config.toml
num_key_value_heads = 2
positions = "rope"
rope_theta = 10000.0
init_std_qkv = 0.052
warmup_steps = 209
batch_tokens = 32768
Each number is 500 + 50 x the weight over its row's rms, rounded and kept within 0 to 999. Layers, rows and columns count from 0. Numbers have three digits each. The size before them is the row's rms in percent of the matrix's.

# layer 4 MLP up, 320x128, rms 0.155, rows 281-317, columns 0-127
102:513494572570550461482461592448456445372610607521542485508424557528498444558462575455501509483525464480547411542472533428507470555461463413476504511478536424493557429513386459409463547499451505463584529467443689501519520493553475513451568514508509515541467400505525544531422471509545523427496526503429468498462450478502500593459471494529528532582548511564502502475471523552469506478472
093:542532446558568545494576528505469450513478529506476560468462475538548489452533465445571518452513446508405357506545509492587533481517495545506495466461587489534501422471480446426436512397585532500525385493431534508418466469503581468463543406504411517526493531448461456441445542511470430454539522476596464543473518468428514571427375556456436553450531508542427417552492501544472521477566
104:562490446502474514427539537456528468564488554520521571485595384435490482494323510550516457472424542517508436449467584420494443495474486426483433546481501551495498581568422494489428450494447490543476505510507454483452528507465436473492407587516546530576560492488437515467571460397436443519520446527567531446537555553520509476443503513553578575528463581484438483582461429515563494482445
100:547485558531465477430454435515494519528571481493459422468519472553537565432525537418561488490505425553506510539547519502558473593554487463496549531453506626475496353477413593521437434487451548457461470491587481499499404492499539587522489508512555429508541517603512573491540574471502458457468576404500499407505504528494573471609545473485568540522535486576571401467491521539510439545500
105:527536517487481429469505478451385578565476470397502504428581454561407527502457519561359467531478576453562511490589565507527562535484463451525460481519477409554445457531458449514484547494529468600567483610478410469507487474456452413489511538579454544487566541507492482494476426491570496579426501520577547536576533505465502537436448467548491581512475441504459454521482475536395563531512
106:501524494549525491441529435482420610485438451622514526491615494402440481473445471506467499499435542456456437580535539593437480454445448490527586548466475449470606501527450558445536399552576457547484595534537546489574472465495517556563475512537467507481468543506422503411475546541481544438467590533564484506475564529364568537491489521548471448450541450474486492543528521571542481525505
107:376595528436367491528491548485451553542412531435431455423508456549501500504469518510550482480550525526505418525495579473516532566515495494506514543478542480499501463575526469503641496548529494544471513450492504502508573449584543486603426493513411489479498422495510454469386500439497501543457488609411476497490498559572516555584650550509579514480506417513455504532462473509547444515525
096:387432490481531473410498516572588494410428510510526499507546518477569514511546519502525498494450466465571472498500424442504441443444498419545515577513515480487445467452545510558533488488506514403542595442398484436583524506595475453495447333535528524425495513470552518408509516486472453514383452593567588449434412534448479500558515476464495501516458541499425536490490557444506478454526
090:493456551519441360423446625492480460609540662550522490479493473520551484548457434524415437528438490516471547459561504453443513533525430439448517458512447494566520533501476490507550504513455501462476483571487488477555525532535386599538422517589509436488512450491514514534487578424521456504477490484521581464541585540561487508508458507511397537542535568540484577499521496439620512539476
099:405428477483571641580491516475470544524382413521517500470556526524542543448448512399555498405495542539546588527534554468519557463491452485591498550592459468507421468431584559466498507436481490577452537529581512466443493587482504488477482552476455532507465525538482485455446466437558486472435460461516495496570378547439498429516492577486498524461526518506589520509509621503498457435466
084:367487570509490521437492390456484510466411467434584485484479478455596489523461507499573597578472464457489487540494506560520398427418461440457515495586485476519413580574584533456347491524498581442542468468472523466561501450466545453597532452507503482466473549491408504493489496600450473550502565470510487515528507574496500477432512481455430494535495552467466508522534404535484553530549
097:504479410580437469594513478467414471520496446463497468537457595534535527542470602482515425469539587562475593468548464459515538465549497573501495495502478471440420503502499553466489516492539485526515544598544535435547480496605480471444459502489574474427449450596414504500447450512445533547469445559477509456483472470410612410600485522522435564490487462450407507431493487598452537422524
099:466602466535475538595557476451508571553543445445513501552492562577476440432510460533544544472484490481483506528549484563527547488484555518546407575540517569418530518570414426541493532525637461482405537490540605508462452468503591473530576517530430521556461478476517538520599548465520595531514561458584458479538488510479460492435479543449504509456491553448496442518436492540511525645410
101:559436496466537516536445576581463540529448456503619537459429475527423443455567549555506584513491485453622391465506580510459427460515556493518469490474536447474496478531479476660528475594511568476426505458530504525455435424543492483516580491499507493464539589517487435524504485509449438599553435487423516463462448495497446443530612510485485505511536564411434502532454422522520447487470
108:474565539515542493621487517460542582399500419494475510437519521542461456544469541473505570501404568545552572574425377570481454463487525588504555581534381510503473477542561558501449496538544496511508453500586505484489476550404496478607428503533513479497468452512448529494607542405584506511445483480591495517514476461514551474505418461474498554515508473489482468530546470405506609481432
098:470518433509540566518435517566399518528424515487514502494506459488438453544494516503519532540464505413424541501503524505516563439481610456475517592615611403557474503511387539442589523480477553598532422583549540473475477600463493491533469452482471520477447459525446482478510582471582498525472463481518437482362469520518504449447470423472432552519523397499565531480489495585457452451505
098:542529567493495537539463461470578428488534487538433540581427481506497549443486437500407408484496554511535447506516483469463448456553491499513618459529527494481448498564589561465497433462435552394541487503496491447397507549513557513505478531498508421487621517450553559475483399524626398560541437520359510507468497419502496518458450506533523564446539572559489549508518529474601531497499
104:548437448505536506434547574459384602578512512568487496547508419484506451596464518429429472580565441562581496493519505500503523443495545482543445402490499437475533580521501538484584496463500474445510457494560521514471409491539529456503537497537552469455524474476610491499579552507556407564482506577477491514434406471511437484476525439415626582547525542505538479462538485529575435455421
101:553502442548421605511540499497521486497629467591499467519506431564486423494570501631421460488439484423436564495509431542432561506513532463528460526527483510490453520446447532518579519484544434506433496477458528553473597539534482524528507507553466471567424572517495507532465527507425442520483494468568499507479463537482443454510469463492468521487422405446383490514362502412514474638468
103:422484511522525507478550478496452546515465493560510387525426514478533530496502521428596526372509455522566670578632483569481442498517475529591442484539461493437480562545468508457466548530439431539459434538539508441404500480426560574468575418528512551517440476505554547412476467526466427483563539528517491499417578565530474406524491454455539559465522498515506518532472528545472525485533
101:454508416518434524430560552528410497465496540475476540456469445425480557545443564402606485501521548495578541540528424458544444600533499469477423427478461462444529538640503474490507437498546529499465405464521490464515474516461520474437504425527539428565558520449526430545577597516497534386544514535549454500509464516538584538474447430453565490538420501434518474455539575505493420552524
093:579574532448569515529440517501503530570411428426435422507611439462456448439460547508596477461508453486487503496511429534450525553544515462502392541467553552500522525468469518412415551575465530503503534592547549457530551556505432443445440495537508525498446516416497526507507522444451484437560441567570503479478465512463553578520504574549547440566527576462510463559470549600512508415399
102:510443558454475456414437557528528509403503501506595598455531483551583525517513546530468508494559512531480511491529464541606405480560506490416424568499522572519514488504469507458464543539525450538431568540519467435452469593460470514438625436495564500535469496460561496554385536508427423460482436491521443434431521527499505513527541588529443452435617500435548464592508529520462463544432
096:471495480501550549529550492475477437535538517456442568631521352519433517492451473481556502442491584547540478461373557549526502516487442482443464519472408445494422478492529497469545485509542583590531526591513390541567484516456539493496457525510489519476469553465445438489546405589564539536392483617477461476511378477479536512473466502529432524480443494555531605517541446488494521467525
102:563517500505497312480552560496570540620490551443495418524526632513540505424483456456447490438554475496475531527515504565441428557512508484595415572575525574497576527469502467552434476531564447418553523461498536528548517382574425430454444481504505417443470483553444510540553440459432462517533494468428500500499506518428500542527471459494568476491501551457529474542474465469500554509522
101:474428555553421447445546527479507505550444476523550419469519473475472523462565478545430481442501464581518415525509558487427524471497498381475504460520581534514516518493482553545506415507440455572541528478545499506561561488574387527386614448532494585478478565504529471521517441489451456459493462534453588480436588607509427471461504607478516511416541522533449481508449574431599463486456
101:531572511475487488458480539499499498419558417459536437503496490425464560570471408551555541456457499515556442596532493437493477436539509477430509393455536488448478529472451459512563405532508547469525511437590466585531475441596426472470555489509509425471482521606531481535532421527503520588631457446541495452565563491463453423410443579510523490473571591497467545534558474477476543488430
094:460512497490501581668478431481450505491553529533485512535414449488433443396528476570521575469451519430582510586486501514497574445396507587524534433432503425490502518508624487531480467545456516467485497512453516495471461489526466522558495573586444541438525501489576466495560472599459450491361502489476448435372495440498536477472530519425498572551490486512502489518525458578451541487530
095:549470496466506433479489485502482535527566492540497491508593540451567409440501527512431488468570469481541502540526497452382616486490551435528521467487533425462553415546402507453542563541489429497514465495461471451506512500528455377427523595459472494469516420450500550527517581518386598546498521423455573468452514615471479433471439565556442436524426495460496521490524386547478456475550
106:558565559527585421582562522431483562410460507492451537491559494546585634503488554444480468541504577463471472493555516512431431548358466517540484515476526375431504430493571501480461556505504503484451479423514481502579504507518434494547469505433515460423492457433414468594524565440455485583510439508555493505541456450534513528493566530515553437523460503579472538467517442530531487523620
095:488553457435570472428490478445460479538496478422485506513460493513383529486474498499500520511500499490502421341531450501525513598524513448459537417526522401443456496385491499509458539495400456594468528569433514529603552392565496420505453530537446485456395533663451507544479474508535467545446430461480487496554508472562444522507486531485541439551566512448524454545516500577511498465504
108:558436505548480403474513631486488499553502568509548521468472509412489470538477592579560476503570433545504487492497534446533426527533522441550562551454493506486470522605536483475464443503493485571542554486519544559529507573368530599419391458415599442486406493514466496538569505516500433523554451568546535407527537470560564530516435548492519561544505563544534474486537410500535500439490
104:475625542515584481563422404502507599536537522593483538546542559466546459364496432470498571464581557464449539538512539508528551450355502501526531547523582594517472546425531499490483446510539575478458507541477574490501500558515550506483534517463487470445478497474470455537600505483507550532516531471505496434445491453430503443561463573556442416530524488387542479442536507564431559489449
103:519481464608526531496474481481490551503530568519577533441446504513526464485483467443555546547561574549459444500468597520570525509498465458437489476471511559573442472483477538473477422474502591444505576501603525538457489448525459495513429472533421491508396412527422506478556368510488478444521571407443583414476492437434420542573572430606445473486446549542454513516532438443444469489482
092:455533484562449567537490510440557521489471608532569560543554556387514535558534457502506467457551468432502586545564499431506497573562452540450502531418467441457486510540487529473385431515576519476478471549447421538497468503503372490483620550514469545532428596471466512488522469461415448502529504496516409646478573523438445470514431489517521474483493536449465460508619510482507457534517
107:608588510561528390509520415470441478505491488479563468504457500517440486496522436516459404459459529579486541515532524422451515531541496607492499472448564510480510552547504563606539489448459498494585594531600508488474500397504523536479442568516523496440547487477488587440509485506462532501520613542591506422527501507468579482506366520423548507555566509526462565424423499455524445420484
106:474567566469445538539448456490465460499457406392518520473538545496473492502446484604456500578459559477466465375515534541592501611479475498491511495501489438571478479523447512489543526450494503595465498534548566551522511548479549634424465542586455531396572568563570467441387498497508510550440505406475535479435539482543553476433541494535467542435563477465505567571471563483491516474443
# layer 4 MLP down (transposed), 320x128, rms 0.154, rows 281-316, columns 0-127
102:467519482561511522472501481580527436532546505448476568507544425451557504480501519548506565494587581499426502501538485526549442430486524592580523373507515527472579535420510432563441466517445564547556508509514542563596564554447509509406521567512403531558515471444569516564476541420499533505550580496431461427513490492549434555415440397494464520427451451507568545404541538501463445490521
092:566488572376577542443490532424455521500508566478588408475492552561597500508467413588480405485465470521567556454483416529501449508456538471558479539518460557298562415522473552444502494517500498548487463540500499506516437482520505453460441553551522438463482521453419607587455512515495511525454424484487572464483542489425480510481531558505445472510482550512447530502500549556479520435437
103:503563519537614505577482555502584473522495571556326543495533535482513467471491425511537444510429487496460454557589490569423463493539544464496545464382476441568537473567506490575494563508349525395554551508473499502478514592470554518541489467581515474542460503520563495583424525474511497507571557493523544520489508616534506470543464481417476480505388538454466528505498514504447549507528
101:505577494546500508545575525502445532513519500535449500499445517559463493626429505540534513457483490445490540453529520535530547410476520498454504577499512503380523527508564512481507505522643441515486481365593476486544506499515516456504502464594586430466531466390345475396598496509504471483611498628445535460433476510559489504483517508540528533474525528451485539600494533525539472477468
104:399473452459481509572578582527502495525475420434492403543461513478521490493482546503472503476549634501609482511532521610455472532508509471534484479532495460374441389449497512508448480519539402501508532521543489452439502496466492443425533533528545509499503505576363431490505490450552589606465464493490425468568554575417561567494445464465456498530477526458406452443537500490468551483559
102:483458479466555523444550420507422565473428501533454599503495469414415504518431496476542478525463479544435492527486508555509526525448465557569474536465585469463549438526458566373529428620548401480405562476535504517518625431482499514549415438554501511484517548552420467399493531510438531525581562489522490514496549615492578551514512509480432442540532470531482551575502473480532463545537
102:455540440470510519598462520534487493457467466404530521447455540508451541404587584525475401547513471463502598614463540530618566548525540507455473464507470470553444512581475416496513479541490538466483489455465485561427448404573557462515483546492470475427536489539503449503431520406616473438517483555430520502469520514579570460473569527475540578582452497490486582502503469425515451556570
102:558472489449570548506484565451481456555522457561462437546370451517566488423545650489536515415533413434501487504536531495492525531536523572525522459535508501302451493489522467462507539481410469590525469520568483459505487444461524471487575470520519515521480508570382569567563542504454436410572491465483437517461457396491491477465562507444523439427528474480473456471492505524491512559491
093:502469456396546522598499467564506482526494401553604514519592438469466512503516474485552477513486546512505562535507481461485543491512494492570504562501483469587428538490535541410605478349530375573519474410504545557476369471440481475509549493555520522429503540529521359575480545539404574512567579473506482567453520461513486481424465499485526460440509474525558520512506494527507487445460
095:452512543515541400461559518546468455561459469545527423563521418453507494490486436516440515484505617416462538535471521531520459506442484499416486544516485442594587511511515507537529460450494530492521507495556576454422427475518561435499487510550508579440402455502480645523499473487528468504458405524461446462476444600465406469529551615462466529436575555599491530546514554568469531473582
094:472491538490491524448500519499493481468519532425484443513387533500519545520386554574567631577443524531471435502515522475557506477483545482475447494510507464352453543509471478515436527467534523548558536466524515465411386464461482476541458469501520542553544495520371302446565436625445513608453494518488523453537496516459499518507517439472483461480480485474524484454533460461510506402516
096:439488426508444460481456512485508473540648523513457512544548473553528398485563462471483462507534400489471395509467447462417523502468485446492494407527507451551522525465523462488431472467539510478502447542544467537496593479496443633588471432534473504492573429488535546492518498410471415557458484402376537383492511508527478477526486546513439470456467549504545607482573549508402509537442
102:510493478440537467500530536571553470514507506495514470410476507428507443521489516516470520534491331491472551493485425559492422507438478516513581454464547445530507535596537493371496523516367480456498499421462457468559519485442463469537493608474472500553473516562427498454430483487427370476358501479533462512500440603453482534482441456523511479550454465545616467559515475513462504444432
102:582523532567486524555506538451486492607500464485453540511506418503506497476612614531485582490436672564564485438458556529430399489499487477489504435520517450650502513528527522535531463499550554448451526504525463486490510360463513441586589463489518496445593528500546439558516499471525536473495467460467507443498437503471545463554531511496538508442483578508427481586481458518591517523455
108:473481512405474499473481582503464504609577502573524506477312501488538559511542481511510396486667404488408560413537588455481486531552450489468503466549495473496526482487378424477480491462529533472526497360574531579539518525571531557581482497434478569525529475518546525524498421545440561501546536529470505507491494521525507527566452541517521418471521526513485483502473539491545462484529
096:504515422563501491478469569567384517481444542485535437487427492460506493514568498442425511476471426472436425515502515569499559491507484467518555586450546471431491476387522495491519450516403476523539488436484574564496414539499564441463517515505524525415515611528479386503466472479414516591501516552572438534509489462483532433553412475502423476514427450524479496516439537524590619547393
106:469456540586588571486525528486486513457519512504523451484530523494467411613516580496522521513533573534482503513480538508518490473531543567485499556427462502532481485480426484698507512517471402610528514534562534497497524455549479440531523564516480536478515513506458331549553514513498494434451435549449551519518590438441440428543627440464480476494553469508477503560483480444523520503633
104:484568470541481495441558539502447530597400424559519571470489457462609499568519664523404512511457638579509436481484495500471500524489557523474486448571435446556456547472487584500480442390453489466519460472583552507498546455448463480505501508489585436497473484481579482453598415518546438511537511547407553507462461541480540475547528518492532573517469529507476534452512519484492533462388
100:483487453472538474551484498507469484488514573555500457548503451540518516459546512576443582488505602588386550427570496581519495413478614518374586456542485465510431552501506542472542501507477538556563506529520494416491434540493481495467469466553490510499452504389536420514491548521438512487451528425617474546430572566495491516642555389458519498474449484518460497578461551489460440462525
102:546519526469461475531538505488553462514550508518477576505529470472457472536446575570416556602516549384527405371433508470475553460491516535446562485510554464596486459391501427488579464467581539474603508477517518566500492417593464457572430538498482541446539536460584400469576580395472560542403510473434552483524460464455539519421496442504470485465493494476478491473499478504479466535523
102:516492451507406431502525509537402532495496550495459473472485426453558496479455571482472538490487618467481514568498552501513531525521477543440438479478399502537558484563576427467501502516530504440427474552478473507468341538493498471573544487504660463516540451522434330493459524549428462496397504507548412494450449527585559500534447506507515472455451473443458493472463491474426416515534
092:546518496466476588405488541474534419438505481488455506524508378501429541434479467495546417402523422526480486457482454500472435524495549463554437457470464478526478439477472516531495612501427510436483549455500534466503529565543449498500497529580541522463464541465666581523438481510583591569573528504453476417388514432510505480506533564545503550474586497539524510592550541492625524486503
105:424555514459500532479547480459468500504497505484509473524510506517546496403463506515515524500477541532507501485487514545537609415567495458520445582436439548517448469447493429504546516497444507602474407319462537546465542495537520525472437501450583521448527603446455545483587517434584533567403582440560504519448546459500512579559501416446608458472531495537480513446494390475474591504517
096:592502459473537471530515528532498474495529448457550493542594555461567450466471421539445546509498534461555471545494516436512446550522480560391593478469552546525505453405466464487479513443473515546590549451461487618499462539508474524471444573472502583534449545430468536535350600565533439504513427567568442612530551547485503487542425499550508407541475435544443500555449460579500501482473
101:422490500401443468498550439488447505496402499408538517453537534522437521482468508526433536510451476498483658463436376530466411489513540533532503422538590528462469420597636487444431515490460468440497495505432475540563546509433411557528450557468525547473577524472466513456574482526458466509427536503609486477525475505452527556470483412540540455595475506458489527523513452495477499571472
102:566519451467448562442509599544516510559517444462589485483373541462508527476528574493472523543582549528479487440492489572472480519453501554595554446529511465589427447455389496469519535468546531475544424428494489507428530521494496528549471587431480407493551530393469466525539428477528509477405445585562480477617517558547535469521528512559506433492361451555550496497469483533544481552531
104:434500528462563481540526468523519466464513510403509399454437490408516508582449520465495552423498565479488490604494625500574484488577464508499533491506525515566518571472457539464548463542462419721463488462498524528514448573481430464549623484460519439559544595513531552503517444559483535447550451457483528532518491535580506396437515463541473451493543496516443523493515496523531534568524
098:507621501418543439437565532436554483470439392533518482394577590438483559630456571475573389507554500551475428528502476460522459509451478488489475522488526543524422467547456456437523483524492506568533440533440551601504394452532522465459545459452558486582523456505468531446555513497473513547547531419535504506528522578533466475486472604444451511447530559548563539482468555519505448554457
095:524486498536556523443515516478490498534520555522443469560567522487565428457495507608451434525470532536515489519443541538447506485470488438524465495470486437689579487514444485544464525599482475551498537534503559415433317511485510467484489545484429472475546441448554639517491545555466544540443487449463564503401565597549458537474468560550466546439477553505468478471416503524520494453514
106:560518553532564510611518497453467512423492541535484514531569492445465597535446519466454572464503586520553545538441489532478478524460449453496546492545577464390397490471555443483503433557508518452472509481451514515504478532522454514509495618495553456475535409440433360468515439462456531463395448572488509531513562526457598508423688514457458449490486451529497524503496458504450503547481
097:496517459615490548459496529558489579525540542575499504492489490437509497484509511542512453474533435451544597554509501518380556538487575509463408505364463478561554446602515483482548412459499410428495455494454514481457420554421522493513529418485535532494491457481528514460380603579457475454500520571561514496554483452465513596443412508438537509470517516534449560465474446457517414505594
106:423517512479453521544502424490501496508485485549445542504553578529564514538479475492459600467541642461418395483505502457513529493489440462460485414576506515500524480492409485453456573496450508470417463540489492551491484431596380485646542435513416546487525479513531589511504461491521549493478524458524466495497407525436452478585518537457572455490506459469423415505520483431551488589619
100:506500460565501513428426491482517481507518454545536490597457539467542385482538553449501535479536373570513502563485526499430574462502571366559521499406481549517424419466499488580511559422439488443536453528624535476493401528541485454479526505516520566537530431493436383491504517557605596610530463504541511556412493505486527455516466454516496519520518529514546512439554552563515517502516
099:600470514591502532514502486509460595457537575507574502458491458519492483476507421485531533536541422585535489526489567486531590499511513530491473476486542486387520492570463522475559464386536636448545579586517484519484574440515510503476490520481447533543513473497310284541478490533499482469507519470514531460520480433506447515496507427547483462477541485452505504544552466498454457446546
085:483485546522484503492494438482447488488485473479553534475570487405492476487501429516593378551586405502574546482471487525444514387509460561449469492429428570557541423499496576493479504518500487438562514570552465490462524444528508478505550500511481521501494527574519722415549525445510446503595475466487409509548537569462459494429508496499487478652544522507495531517475503492482499405518
107:486543483462544547549521569570526492521480529464406537457530510541552446518426483436503522448578583521459526560499520495509544472585496452484527515448441485610538467484482436497475618563540491471466389593497474531485558516613446564497543594488473469563517430428488279518481455525504557479475563548514547438510556544529514487522531445467464385491489458523487542496497551542533468503526
# layer 4 MLP gate, 320x128, rms 0.169, rows 282-317, columns 0-127
087:462474509467383556543543516439473546550461550378550508502430470480372566559504547490445554529437518592516597525446493516405422487445518486438541452478443464403508591525572474538496464534410409506478503485488514444514509527534474583548524545415597386507506488504490406519474546463524569458491499515530438525473490504494456396461568447493544497556503510446540568452445514435491480529496
098:485536518504562447454484505508530455480538524553521431472500436508485510568510483472550428466423592507402511606507505508503505569434534590520525416482481462531425478486505479484574426523484534488505470571493500514397555514513461591448534475356558495551517468535497527435560400501534496521481417529508517388529475438443512478535481460553473577481439433421387541474481479379623540523472
102:409518468556511485485497461522497497513486564505581521407564550452545550489519521560614441470622477455474549475495512459464526554433442421403526558456538466512539572514564533476452462519543476489449536529352511573465525450624374559405558504456426545540509484444519541451543494541487449505505464431495511459489508579536464510527565548565433430517534529455463431447504522524527528468423
100:481540493515527495511529525467495527604504494592535507423442536525442521536551505462527532447533492482590580515467488543575455596493436565488423388494480368462480435490498575496572514500526534528543569556523503515523531486438477539549519474564447559484415425508526523553477423471547504518441507438516515490487407583534473512364511428483560449458465561594495531387411473501482503621487
097:484576510492539536543514470426369454477509464488460615526560487507493399507470579501502508479600448489460418508459455532489481531447479528550508460492401540549484459532445558379610531509531544515487543568527398454497516451591486552551554481494565492588546441525578585483569480477534550427493550512466499515578456525564545526567500450512443500507451470529630482503573496534499509566424
105:455452555493552453442483528465481413425453511439531548381543502492502543554545488507476420419436422474460521595465541593524418513488539444400506573563489488563521530480456585478520562486554462435591540452474517417546445414507477561486457569492505472564540470555526534457485493566572490462499469521482625406475517540513520573498508479550451533527487448549449563502412458453488445535401
096:450468602501450517430514512445601428526524443527450412549553418598529504559521416507618420559476502556507493508540538509503506440428488529630585473459461477563454433417461508429461511507456552500534440550529511508453533538464475513475522560587538480364561532489506453506457466598499553539509472512553460463456505540471457466519540511464437552487483469582483580520549553503487436584445
085:533451528421525468544505567548486477516520518542488491509510479554552462506507463465415551535509432557513568498518519393442524558464498511581554467648518476540434503575519527409558485478536507515450545487477589587449514449527483460487570510518548507479407510516519506498479515470483625577549517460457472500592568407479471381508470486536473361520571475541421427463556444524579573562467
100:497576431472541398508502509517445463495411438458517529461511473506549447450591504554454517570532432510434461493472502539496433506463479527516662492457528465541592535531400510482519467564504531485461472459525405469604536481426578550519513506464409518552514483412482520581578477443489501590485577442470519499513473481478401473351525502491525510523520518508510432561488440425531566593497
086:427495570502504467432489451501498498522498456448609434464505433448609478498491495479543524489345500527545534515465509547534452417452459495530568507565477427480475533525548515459417536590526566484611487428489540518566445450550467439528505443522462481477491487487497628479512473603476459541498529486449508515504538582486488436439542460500424547581598571588520431586570425520461556517517
095:477449527522509615484530506594501529413449476492459530467579396549498535473419463547415546478485505519555548413535449521521484492462472541474478597494500512541437522483540350507407494544542454516561384501543469522525498497505487397486431540512529506399519538499582503563535525395535510498578458545543479466533558489467458452447472582459524537568428463473440476641466524454496443470487
102:538458497488525479600525492492456532573508398442598552549609510473491517438493421576559556498492494555438548406441475465484450491539554485551495526493566472521559499538534549477516515573495406471467534457461513452496439589511444511568457488441477564570568531387523599502446429486458568495542470476489444452519507506431476461526495502566644569532504574586437446525491419439467455509511
095:515415510418524409461605526468438532508480495520503534584510470431403452592421546471529531448509525359479506460492549496526547504423480548463545510579508478523573451478506445537607557473386480509510591488529577384470490491518492532532502517558470459441550432537480556425475467525517477478448537462532589502507560630558469558497523522443458452528493519557538522470571536529504446424446
116:511421528456449521453460495609466566501498488554545547496423480456584516493514494538565430473508435502486500472490527487441471501548522512435490472557506513497420475430392437538539458479458529463489468492609487593479622549625446584547492419471494483525482509548594533565485435586443497472501462484435461569560591471457407452528464517561463559451627454489478539574482513565490507474455
100:511551526466587570522486546505486582458493509526536353559533493475509434518514500449561458505535470470485495552572580494526534447498561584507467511463502510470514531568579510392440498485443536560488421588507489410400441534472444424465450516472430477540544537522453531433492488485512535483552500567432496511571449486484585475510447474467478517490446588484570519348476492608614548434489
103:477442513483431539505557523539513426443508456609500522491545565495562541490589502571479478440504487557514465555485439496539507523492499461615459524409504484435496477539566459447472414519495515491507496518455476539560530444578354510351515434524502443520499632431508575455504552392506543406562540598543451463443563457549542499468548558446508540463483529484546451504472480529446528549541
102:490553571559569523365480555446434498411410541559496523443508501533475530537560504547530567496537418438427512508497509551536489518509454453448545509485541505462490418486401542450488578581428535454511550470519480467503478493512496463496534508608478449412559500474571473417506523522559513502493557470500517406530509531476530572441598454511447490502410478466506509441432564560401447604376
106:539464570515545560491530566525536499505523458568506524417518503498526507588534470536544393455472519408537485512401526462453377554544545485644361462458567459511412506414471444497404499463491499480452444533483515508493567520562422595547561490501430529504571448614543505466519428472532545484476495525459561482480466509504530481426533471532538558533422498512501488460546581558515497596520
102:489465478477435455508473503597463496525409476525471407503509484529531523532512451441525444424427516595458510416474478479611545487481482485574509610433491510447478559536477498499540398579518532502447489449529491539509475526439567481401465431462461508457491527534460497558611488518451538628525447514570446531535496421505431432424484414483585525515613487502430432494492466576553452441460
098:420554453467557536411606615542442489471515464496502493396523479440463493488477502499588440463494527521552580506454430571493491564621535426488454435442502435478503514581537501465489454614535488462547516479566493444505489444505462495495401448587480411522480564451607530479566562466565616429553503537434497470540533508529548496453492463479469462487471563475528559476486512598537500446486
096:432474492475538529424588527484460501465547513558550523472485517466496519497493375494456431558422575476523488477451579519525454421548534490537582426486463366574536499518459491571635463534498414514546543431534462552475477459554427554521532507565496431425550464496536565431522475564561498509497516470416546494491563499525438450445576509474376561459508446569472581473529432462507503567525
109:573619493460451485542500448461484555519552452483602464484557520472578535477431462563466349485505431514506535481590574504465453521607592464511524653480456501521540422574540564509519479553537493445448527477542513513541536476517528576512461563480425496448460540477478535518466477537470486500486473471530497531546537503362560515514497482640541510515508488498466442507617432496538522430470
097:508502571492544496502444471427496496495487439529567444503489532528449474517497469535481503439529498431532484609507549499495510514613496384464595504422530496537500430475525543444441440524441606536495570468529571441521481507520420619527487503544403441457500556461566533489474552557607488461599442499486445549590554503503460576492479435529436507487548560507604491485553515658525532501504
103:575594518449508479566546509519487516545525438520504512452472537510439515502475518516533513463548477541487487532426453541458423497426552496483505407433518513465616587537607492455499484519610440529555529394554492558528400445525467444485537460466415588614554460468462524513427510439468412468512528447472552545479429568488564477456511491464581550492570576545445466416408512489563510466551
100:481449489478529488463628545494400507431519571476414470505588580518535514472497407539489508471440552487548476524504377505517478505453467465478470505459465616427587479513536449517460439506524452498486558538473493496506460445458449415429483439487484577423475500528573519487528536508447459465590470494509549559404425475509451586369475564432501522450506529481461534415398568508511497515401
098:465522518530509508539441493478533382460542498548490556575529507587586448533545413530499495542453509411484469521493467560528409483545616393504581505460451491563552454543541585501494517510546472443494568445515520411568449397481544539536421455561472481512464518509607531420530505445603510507536527457461505457541481448476530524523533435465572600428570605533504542477550468461462526530436
098:484520468505497527473454525526568498559502478500426452520552533434469594499487475492497416505487519537510433432565404413519508604511475509488553565383445453470449523415439460515463413575585476491472571534518401585548500407485493464437434493536500507430460468497539524495511489509476523638554497438531527426529443583424536492582525485469470495532389497595553548481421484567470542496538
094:506557526501613453525518496500499510412544452420525497455497490507407547555597530565506482466469500515569485446489483574542459548458458551453426592516533605538471539417496512543527521571403566531522529526562554543513474454481483606488510502546546468477538463561488551524478416470584386394452508611484497529461464462521476521548628472468494554592509482509445538539560572470582539506470
103:599496557494585492522490482514486543505424445606454575478475515473545445470510516380466528421375550507497614489500483522543576558433431573478509491461510478524568478490549566506464610534538481471510469454559517519560505443492499389464433517447542459531520381415398516529482550435508505526478483484412466473560503547477469484457613510461526456554456545442555494543512465548476527400509
099:550589434563439466547455491513483563481525436520498440509492509508495488393630485588502496538464512435545465465450472478415512516503540410554610574458538446532514458503532488488515439535444518510416478465535511506469464480519489562421571481474452513562400541404541539559504570511402467529512512498548480568457471405511416476501474436456480527459449400384518499560491514538613532514581
108:583517601501450438453630491527479539526539478458567491527476516437438507473502528585596430392437456538470519524509440538525508498499487519395498499526609482472535506522574600498474557544502464508536496492521560509525513568479444510436502427528455523474456536544525521554583501505488480456534539437511502423396507573547588466493522533496464520411560706510453525498484448443481448521508
106:540512549529488479517567489512515419573523516458587532467560539481406543476455444522502493532491464486476537407490513441534527503513609329525541458582457490574500463422510472547512495505509518491533536483491562553586531503568500426473470555520534489449420529534562525475401466472580420523444485386413493433448575500523399484453527520545513428487456556512452472601482447577460415462467
101:464522525549581494476535524497459523492563530481580508438503513579489460522461434485547523562572507531423526448455634552553539481515526490461471492532545534556473452480431579479474520498555570476499623546518454511530552424586399490419465517503388436479432382522460499519503439517563510462516564482413641426501539455432495562515591473546463464451443479470438518516541451458533459502446
091:528424560350571443473531540541458491541493547512425463441508471542490500507564519474522557465462521559420411474443468530529519480370520474530509401561552512514523451493451506511531543492493487554532493444509434432545522513492577462526432478527564415401630415459475463508453491555512535553412468522512606426470396466523573540586523515501499511442600515561568520438513510520499491479498
108:431508569538504437491341593473553554504481458463577511504528482517472474477544427521589503452466495493485536496491526438531547552386599560491560495420580464499516465530495613501454463505462556578494482516446461484491566486482500576451493418530571435476501499469440614399493519461505475472561545614551488509504505509492515550532436542438525468512576577499510495596440548589433519479451
104:467563519465439443586584516490443586526482418408486502484564510444474441489536474481558548505441545472577499426478495601511515596479543470449585487539489463512590407539524567460520506461504499514552460476604536571424526495446521481514539603485504477555458475509491469526570480414489596538524616426442561546567484528501485572432564508506431419463539467506519493429608517495523431505514